{"d_mlp": 960, "bias": "all", "tie_embeddings": true, "init_std_qkv": 0.0403, "schedule": "wsd", "final_lr_fraction": 0.0, "batch_tokens": [32768, 65536, 131072, 262144], "seq_len": 512, "train_tokens": 248400000}
Each number is 500 + 40 x the weight over the matrix's rms, rounded and kept within 0 to 999. Layers, rows and columns count from 0. Numbers have three digits each.

# layer 6 MLP up, 960x192, rms 0.161, rows 0-99, columns 128-191
532563473460484538507530483508482553537546580481474494500509394580444506461542508496497551551512434608447532491428447511499543495500515501567497464521531531471517513496449503453443506451452506
519533502471492488495495507505497516523483533506508447528518498537493514484479402586456535442461462533503518506466499535500466503497492511559519484549528476489513511510464517501483520522462484
492507499525475468524548551435495542512551486474485487533542495524508511498524459536441455509482510560539531458448487508460437473497582407478540554464494527490530508490521505514408465468474512
494465546476462564536566508465514463508472463580527438400543475575502486464530546550447538508513476482493575462525445477512479463404525453452487515495460568484485515545480497549542542551522506
488491508432541488530484505515438572526480491450443452431560491468506524478584396533439481459437490510469480536530481548510436537463526480544504525512511490525489490567496516487511524487490471
554602506457507548544455545402468504509548487490490465399539496502469498462525546497503480483455499474562495463452546510454465566482499505468554469535512538511507557491532526517546460462486526
482517485418550477516503540479544505461553544438514496418517441498455517508555422559502505530498483544503575491460469545503469540504577457523505502527483557486521524457466471525454453515447516
501507506435472534484472510504466510544530493463436484512466478480446482445592449538505484492462485578531499532496522559473413524443507451531520450464459525545566473538460586480512551497530485
490503538477535458497519524514518518515525402564519486506509480543462461468526476503513457516482477501609485472507511568496474505510530522493519468446446558530600518515503482481475483499506588
494504495533536487510528549506505591524513519449460590539457502524490512431537475501488508421502422465508544512546492525486465490457489507563535427513520561489549519513467491519462464494536479
567525557487513469512573502491456534497513525553432486501507495532479544484483485544488565502530512522492466488493544474451438475442547499468526544526448541487492528526507499469497505487477457
562511538430547483521576540454383546548525539516474514529488447580489520397482479488518568434435567495476488519417546499436472505509462497554556487583473526528514501568415465451493526440468523
495526535472460480500530476466406518448528510560482452509551524482493535466540491559530517474527563485491459515431489509489420500490447459451436412543454499524546494475481522534570566532504540
501557471505502494520477600474485488559548494438501553517442520539496525519510482547426465461526531507456550475491460506481473540508565451555453441463479481496490536483495487508500425508523454
491514538464509521512440600449463550465497438501525550450535502466458481506511515499493500509497438644561494490497446577512460567527553471507553522438497537460571535499514547482484459475470554
522512481442429531505553533499521551517502591452459556516515440509500521425465471544545506533586441499477521514476454524492428453434489489581502537516505522461483510528530555502448475477515420
467486519467479494571518511479499527475561450435549473546499498560477501488531444516451516443519475530530505492470483474487500545439529463569476516525551501492486545513482509492518452566527590
513519517473466531502563495468465495486475484457409489408503468463519494474535474581472521508460556472604579507494456512507503594534529522421543503482420497468460469548444492508507565517486387
492567526508485569480593456430456490518459539516464462500540363504493525469504555483447523563514535529402462496373550503384534531483502503519453553553500502489509532516525461536524489513508491
533499488496491527511567490494516523493526476465475442462497432532425498460541504583502465455564534547479507484439477565491500550390595506463447536513444629482564470507455629486461502497456506
510542520484478608502528476476442523509494586526454445490401467498465521390516459588519540428392575503506498538417500550481497499506508435411476534555465519431519564555396525497409544547507549
528494483427574492522548506462508493438474459436492510505516427498500524498472473510489496484458572614564531469496548600452531488499459507475468531497433462553570536521520496499486454497522480
496510544448517521506526514516482483476529425525479508473524420488499489420516449543469520518486475493472434507598534548468509537538514452527543488517516520440567503534485503548498520511512496
503488595406502505500610471515421502462569501520502488523458501481467552483507499524482491426411537491523490519486547493451491531448473478482534509519509478503444511516509449444429521488461420
564504499442546573516564447519509534501574527481479480445529479527506533485541501498488464527512443541542427484495552451500490532461455491460512486503563498504524545491523511531495513448446405
499522512503507556489511509458403543507554492417514532505454526538490503470567425530403479490444533539514559502410532526450487515474521442440498451514508502473479505509379519471520473494470503
524523475502560558490494542553516518468538498541522419407510460523462459497489505502518495425454454467551533549541532454480439519482481465433498448533440531483527578571472570478478451530437514
525506509440483461479577551431575511472514497510475449418459475543507496479468531500409565423465610514501428569426479609388456525555543451489483522512439494536496513593452461496427518551486543
540525515390564533556527474428552553428488494514463558490568486534486518446497528470500480480524467560515529472501503525489427554477505511433473435468523630488526500498544496510538441481509469
546500538469495527518544505482525540501483499520488479500543477514456519439480458523472508462490535528541537493489507494449446514489535525451467520512473526492555537525468517459505499504468485
508489467542494495507504484536539522469507465560421526467506520616438480467455438557528614526446462515482484565468577531461513548523593547423494442568450464474485533520484489456428446434458507
530494546505498558490535458508420530523508536570529526478519503537517486522530462509532552524527454494519496418558480472511535482478487497500462488472493525490489460529520522482504528432503432
485453507522502497503562488507564486442564477409545497452437522584451482512494471471542536399490500523482541504511456465489527532467473464517471523519534482525530520512528516525435450550487545
492504511493497475473488514530540480519527492489466454482493507558416489489464524523474507464456535494566487506510593507465464514542506494507474479456443563484570524494484453515428492523492512
560515559486505588479531534517458512448523425541475482378479478474474521453551494476423483419512625476491489514512548449496485406424464531533532507543507546527508491530435542431519559428498559
512490546494485493490529487508505498524456467486451429515516504513512493481507424560477540528492503498473512480417448514496472464503587488509514464516520581524523479519519566515508535501451492
556488539491462560509525545478493521482507479580419526488539530429502525500548403541431506497478463527395541481488512484510498536467599462514505504493480493420525473511458555478518481470467510
557528530484522483499560500441571474536526545492474458479502487551478514446518518579546528464486503571440561445424539464495503473495510571465476432547381472491449544512398487462481535581509512
500528512542433471546553481494522528506515468486417511455447498526527528454535480478540541557478496505496576443500478487467470636546533447543531531476524547424510508548455466489499514487480443
547520547417531516496550507505529510506494395454515506482521490521503510449532503475502503489481527465516475443481525546487482554451537438528511430517485505479515540517439537508489476522494482
513552587478452522549501479503434502541441426519422501509543473455519548473471495558492487541482556538531508507538480462492504496488514447497498530495513528489517515487529539494490542457457482
506518453511576574535514611470539494465502515452505568486554473465465526486479489504506409489553506499497487523495457504471420533423528514519518480542523582496515491516554457520540401518525566
489507493501476515545574535497525562505558462594467546517554452529367525476579405556486552442508451485474525526482501542495419511515538448527487498579480482470587507482450491497485495517535553
483503500457477520508493502474470482517507540517447519481556456502418499509444482569491488428495517484509475555547565506498488545536514487434438464501439524469516498567508503513496505518443531
515481572505562484521474542519496552489478514540549435524419454521506486427535439508451486523468530474501491486465489557504464558494539530477469568516472492513473509543460548491517485487486476
498542541490483551509505530351457479524539514524520455533541447548515551481506528469452462526503558478508471485396611561452521513480505540525475559490522571516464527491512493516460430499470527
513525540453473479524540471453475592501507477507524556499420492551543467464574478510484507499490449536509530393520442524474466582505581491571535510473492514484488447469442477470457467399427456
489515520530488578511526485500523487519497472537525438476527497505529499414543554481474581535455544528462494475467470529444525421442556491434485504523491526437496509535414571482556588463468544
498511549489471525503532443471482554540464534458543497513438466506470497498533528520486474485461532559462587432538492479469548549423460577540487526511437502498476568490461578446461528502455496
508523501504500509504466513466510509469500528472514463516428473570470493491505465569417579462479512496549474423459500528460505494504579511537508490531515536478512460473431498480537496488448595
527531557470493556557556510487481541508523516540511479450496468572430546454508485529474495473461506535576520492448530506416469509495498494449505516555463516482531549546460560473514482551436514
542516468522521524506456507456445523468490518476451457431484519506505545511501502554512464465452534531504506537478496540492466544491571589540491522467489538490462577491440530477533471522473471
508484517478539467527555492511512495493470466422553457495475514505547475497561493450426506526446509552585539505525424523482515477412576516478484501537523487512530500568485497481515506542465510
569515484497535478517573521498441543467534441532485504473532474494534486488474538541447501446519493476512526492517456487493523448498483518479515396540428592450568535513472549442446521397436525
559501535482526552541494571490460521524549434540479555506581495541462532489409513465473507465505536504569464451443520557460390502436554472454501510481488513476546505473496492527429505451432517
529519536479515542502533450523492520408510507516571512460476534487488518497512438491548506481487517456515493531451553523504520506467453521487471453521492477492491504523469448489431460497511477
506524548450537522529491592452538526480503475433483425499480437546435515484526508517460415442526445546589547554486514512480496595484540458555534490449466500474559515490501530463436432517451581
487549522436542522535500533480515564507492497473468452505519466480437521487562465473420467446417593575554493457533462460499412512436537401515594485553480531532489524502429536525530512554481589
496522538499461490548463502453460519415471568467442484504583394540520520474564487454447442481476523533562483448520508544513475527539495479528514505473472472485455530509475498435562494523527477
460525483556482488501486519497399585510476528472459515477421513488460501504542514576549437474548468506492465496462430552485456580509562452435452475525470540511496574498416574502473480513475481
468518532485464552540523572351410516452518504538507560490540474468505510489506481456487498511485566529545469524503513534498512567511515529501561447503494525473476571459463591504519474485488579
472537464467548562525479454495479559474495517435488507488488490563513492493485465506545510512488530589590465481496522539495486550540448407449537453500458507527548490479474527545520483531481529
495508525491552516541519562540420547518589444587544480445536522447507508489433493500496517542496476487493450520515471487492493497514502431537471504517501479480496504523476498503491515486415441
499527530443537505504423451437474494451427534505493464514517510457513529495492481484523488509520481479522467482559475545505515531517505526496506462476480503489536539485479475507468516440508477
510506596518512485519524585474514522511475488406485445502471512547480512443633528446444522500494495516575585484480490578505485466462516514445490504537522502450484490540407528457523466543509512
475481516519537540528525503479500524429486488559516450455543470536441512491530467529434627519481550471457494469514562512468457495529510458456470548481542530423487478545437505553516488480397554
523533542425486568516626496468495543500556521510478496514532549517537528488553527511502468489502497525523472415524448535491496478556515498477531491534524484465453483492533563467574504528503441
557494478474558551508468472465506526468485484509450454413473463480529478513565483530480566533522522532544550487533461408507509554516503494519467486470458488550521539528462540518573509430412447
537517541542508638546521516462448522491552459530524542504509551431515520518532472482523428486425486518535527542434490532491426520494548439495491439490556510380496569524459583421546475475423549
541526473488579497498561499504545533547469489485498464477458519557408504472493480508458555475509528504518476525476549590435467528509469460445478524492460499486569476510508478490452440553476505
527486534474525492515475504526547481589476443461464516409504494507397506485479468512555651357465503510490507544556527524488473544463510448473504491587459548544562465515540525496463481555520526
535515518475524513550478524438468521476536569423451456536486501475471511482583433487429526464451515526431515504467455487467460526495491452483423450596504401519462477532449538544559466565498487
464522486531456492487466529546431558490473522463419496414506441551515504443506518517470497475502490496471532502473509467465496544509600562529524517597427575455503524528436542443469447512519535
500483585517498505487502626453426513492490481458493538473489528453543527441577460479458452525546458538591523448497413574468461544487524532424555519567516566440462573491474539442534526496519513
477538500438519519497528503528574548515531481442464485509428428575430494486490519491552525456485469481489437427496532449470478525495482441469467494532479512472498490488472544530473444572488579
516508560502548471505486515519537512476504536531412491540475460542520507450473517488515503512447542494543482492471499500477484437510448464426544526507531535518554528544515472472466497505517420
532525450421480566486551578542462599517469443488481446421472530484455468481537491590509544441451461501478440575467603588463487569536572458525462458512518491550584462489433520471490532446496574
526516522499448491469533488448511512535532505480416512481550474527392525499434430559467521457490484489498440540465524484425524558480584535485483497615451548454548512535477494500509548547431518
502501475463466570490591472533465564463579527515511466455526479560459518487445517596556497510511448476553468526462617465474518616470478489397428528463420490505553533535498564535459568469376475
519495461538457482529498588448413484454524536579408524515557402493488532447563484462437499575447489533529508500474504480486501532511582512535549561517439490453536579528506468481540551517474488
523507511452502523508472506517502527551525453541433480511468444515479516450487553555529567424515482555445587605485525428416533507491477417479536491593470496522463484524466542540482463490500490
568511466436503480509477484460537483472478501485521547483405521486455496478519556545490550464556505508473524545521476523482479538474484558528467510479492570516535526494509521492435434541507513
524547483480528535507498454490511513503528453487458469514516504466434534451476496499532506373480544562497530544394522586475527541507474520459499518586456519568502476521480550464465523457525487
518504526516532477520468515502487477512564456480437496435576521501453473473427453512503519480482460507594469563531536596498492503534469490492494390509480547452521521526499494501493467559451515
480547505527483484558535506488487476546544532496516572482482405468534519480511477527510479514488534484542576481475474559470511573540508487476532496493467452488464501529495460469537526489466420
555535590480514518510500492467468512466472537472500562505497454481504520482527467504435523482511464480496504457466495484470520494506493537461537531467543483434455485470463507472545464510456415
557519494515568464516560547500526495555526422534467510468522468535444516503491461511523519538530423527510514530541457405454521585462462449517478530461487450473598553523554442450449487479518455
507505487491450561494575563500564496517500504514489499450438415525407519450540526536456538509499545509502562546423530496485497529475493501482505493485444522498522505526447496504508511420469452
524510557454590517502471533468551506501538508458505417524531433506418535471561511516486459501488562570482507506508455493496459518405468533513383534483534556545458508503498504490523487545419542
512588546536543532529477532535496506459520523480467511500427514488481539456554550487447447494518440521573524526562467557483506460506477502491483465526504503513545532508558484480466484419510448
516561513407455432529513549467505487460516572455515479527562469430408547458577470532530503480481476532553506467571519458456479532465454515548503515549502503493477512517462616451484467519468485
571509552450544510514548532441456593522517504498431513498470426519443509457485424481429490441397509563470504479564460467470392498454550505480577586505438555504532555537506514444495504456448506
498548496539576448520480543459472547486535557565540483480492444534449511515549457501525514510488474487562513510483500544483499495437498482464487512525387490484532552489400513477471503486473494
497511498516474500495487494475514501471492493449506500522519485513490533515514484528474533485453492525528486479449499494479526543503512486515450527510466473489549514496465478424470493495484492
589513536514528513493528530490446472467503476548549513503482538467500497496504545524420473407467552503498474454500487503495570480448494497477477485544475493494523539439511541450457538441462640
475547530513585529572540486431485513388569465485494459552511544530504510460519544518471475491475547562440473410515505581454408506417514514421535462520494569487554481534546497522489479516519517
457566532523445497502535547491506536541523488460507503487488441439487545474540552592489522479454577527557474553443502505488474562471539478575509497506539536518534513511393556538557551444481539
523469540520521468529488517502432514478498473507533550488543535482546483465512461500500501541503511465498516511489468511519470507495492450449488523489538501422458507515479564432528522442479459
539548499490485551511488490429502477501485534419499449511446512511459524495503521553471561440515518546494499556525475540447506533483563534486497482565495476529521525544521586459456511531491568
503519531504492576502482514511472517458553524475481492516406550472502545463573452518401424498427483519532565521545499511457476510532544433428524478506574564430609605541486529509501382499456580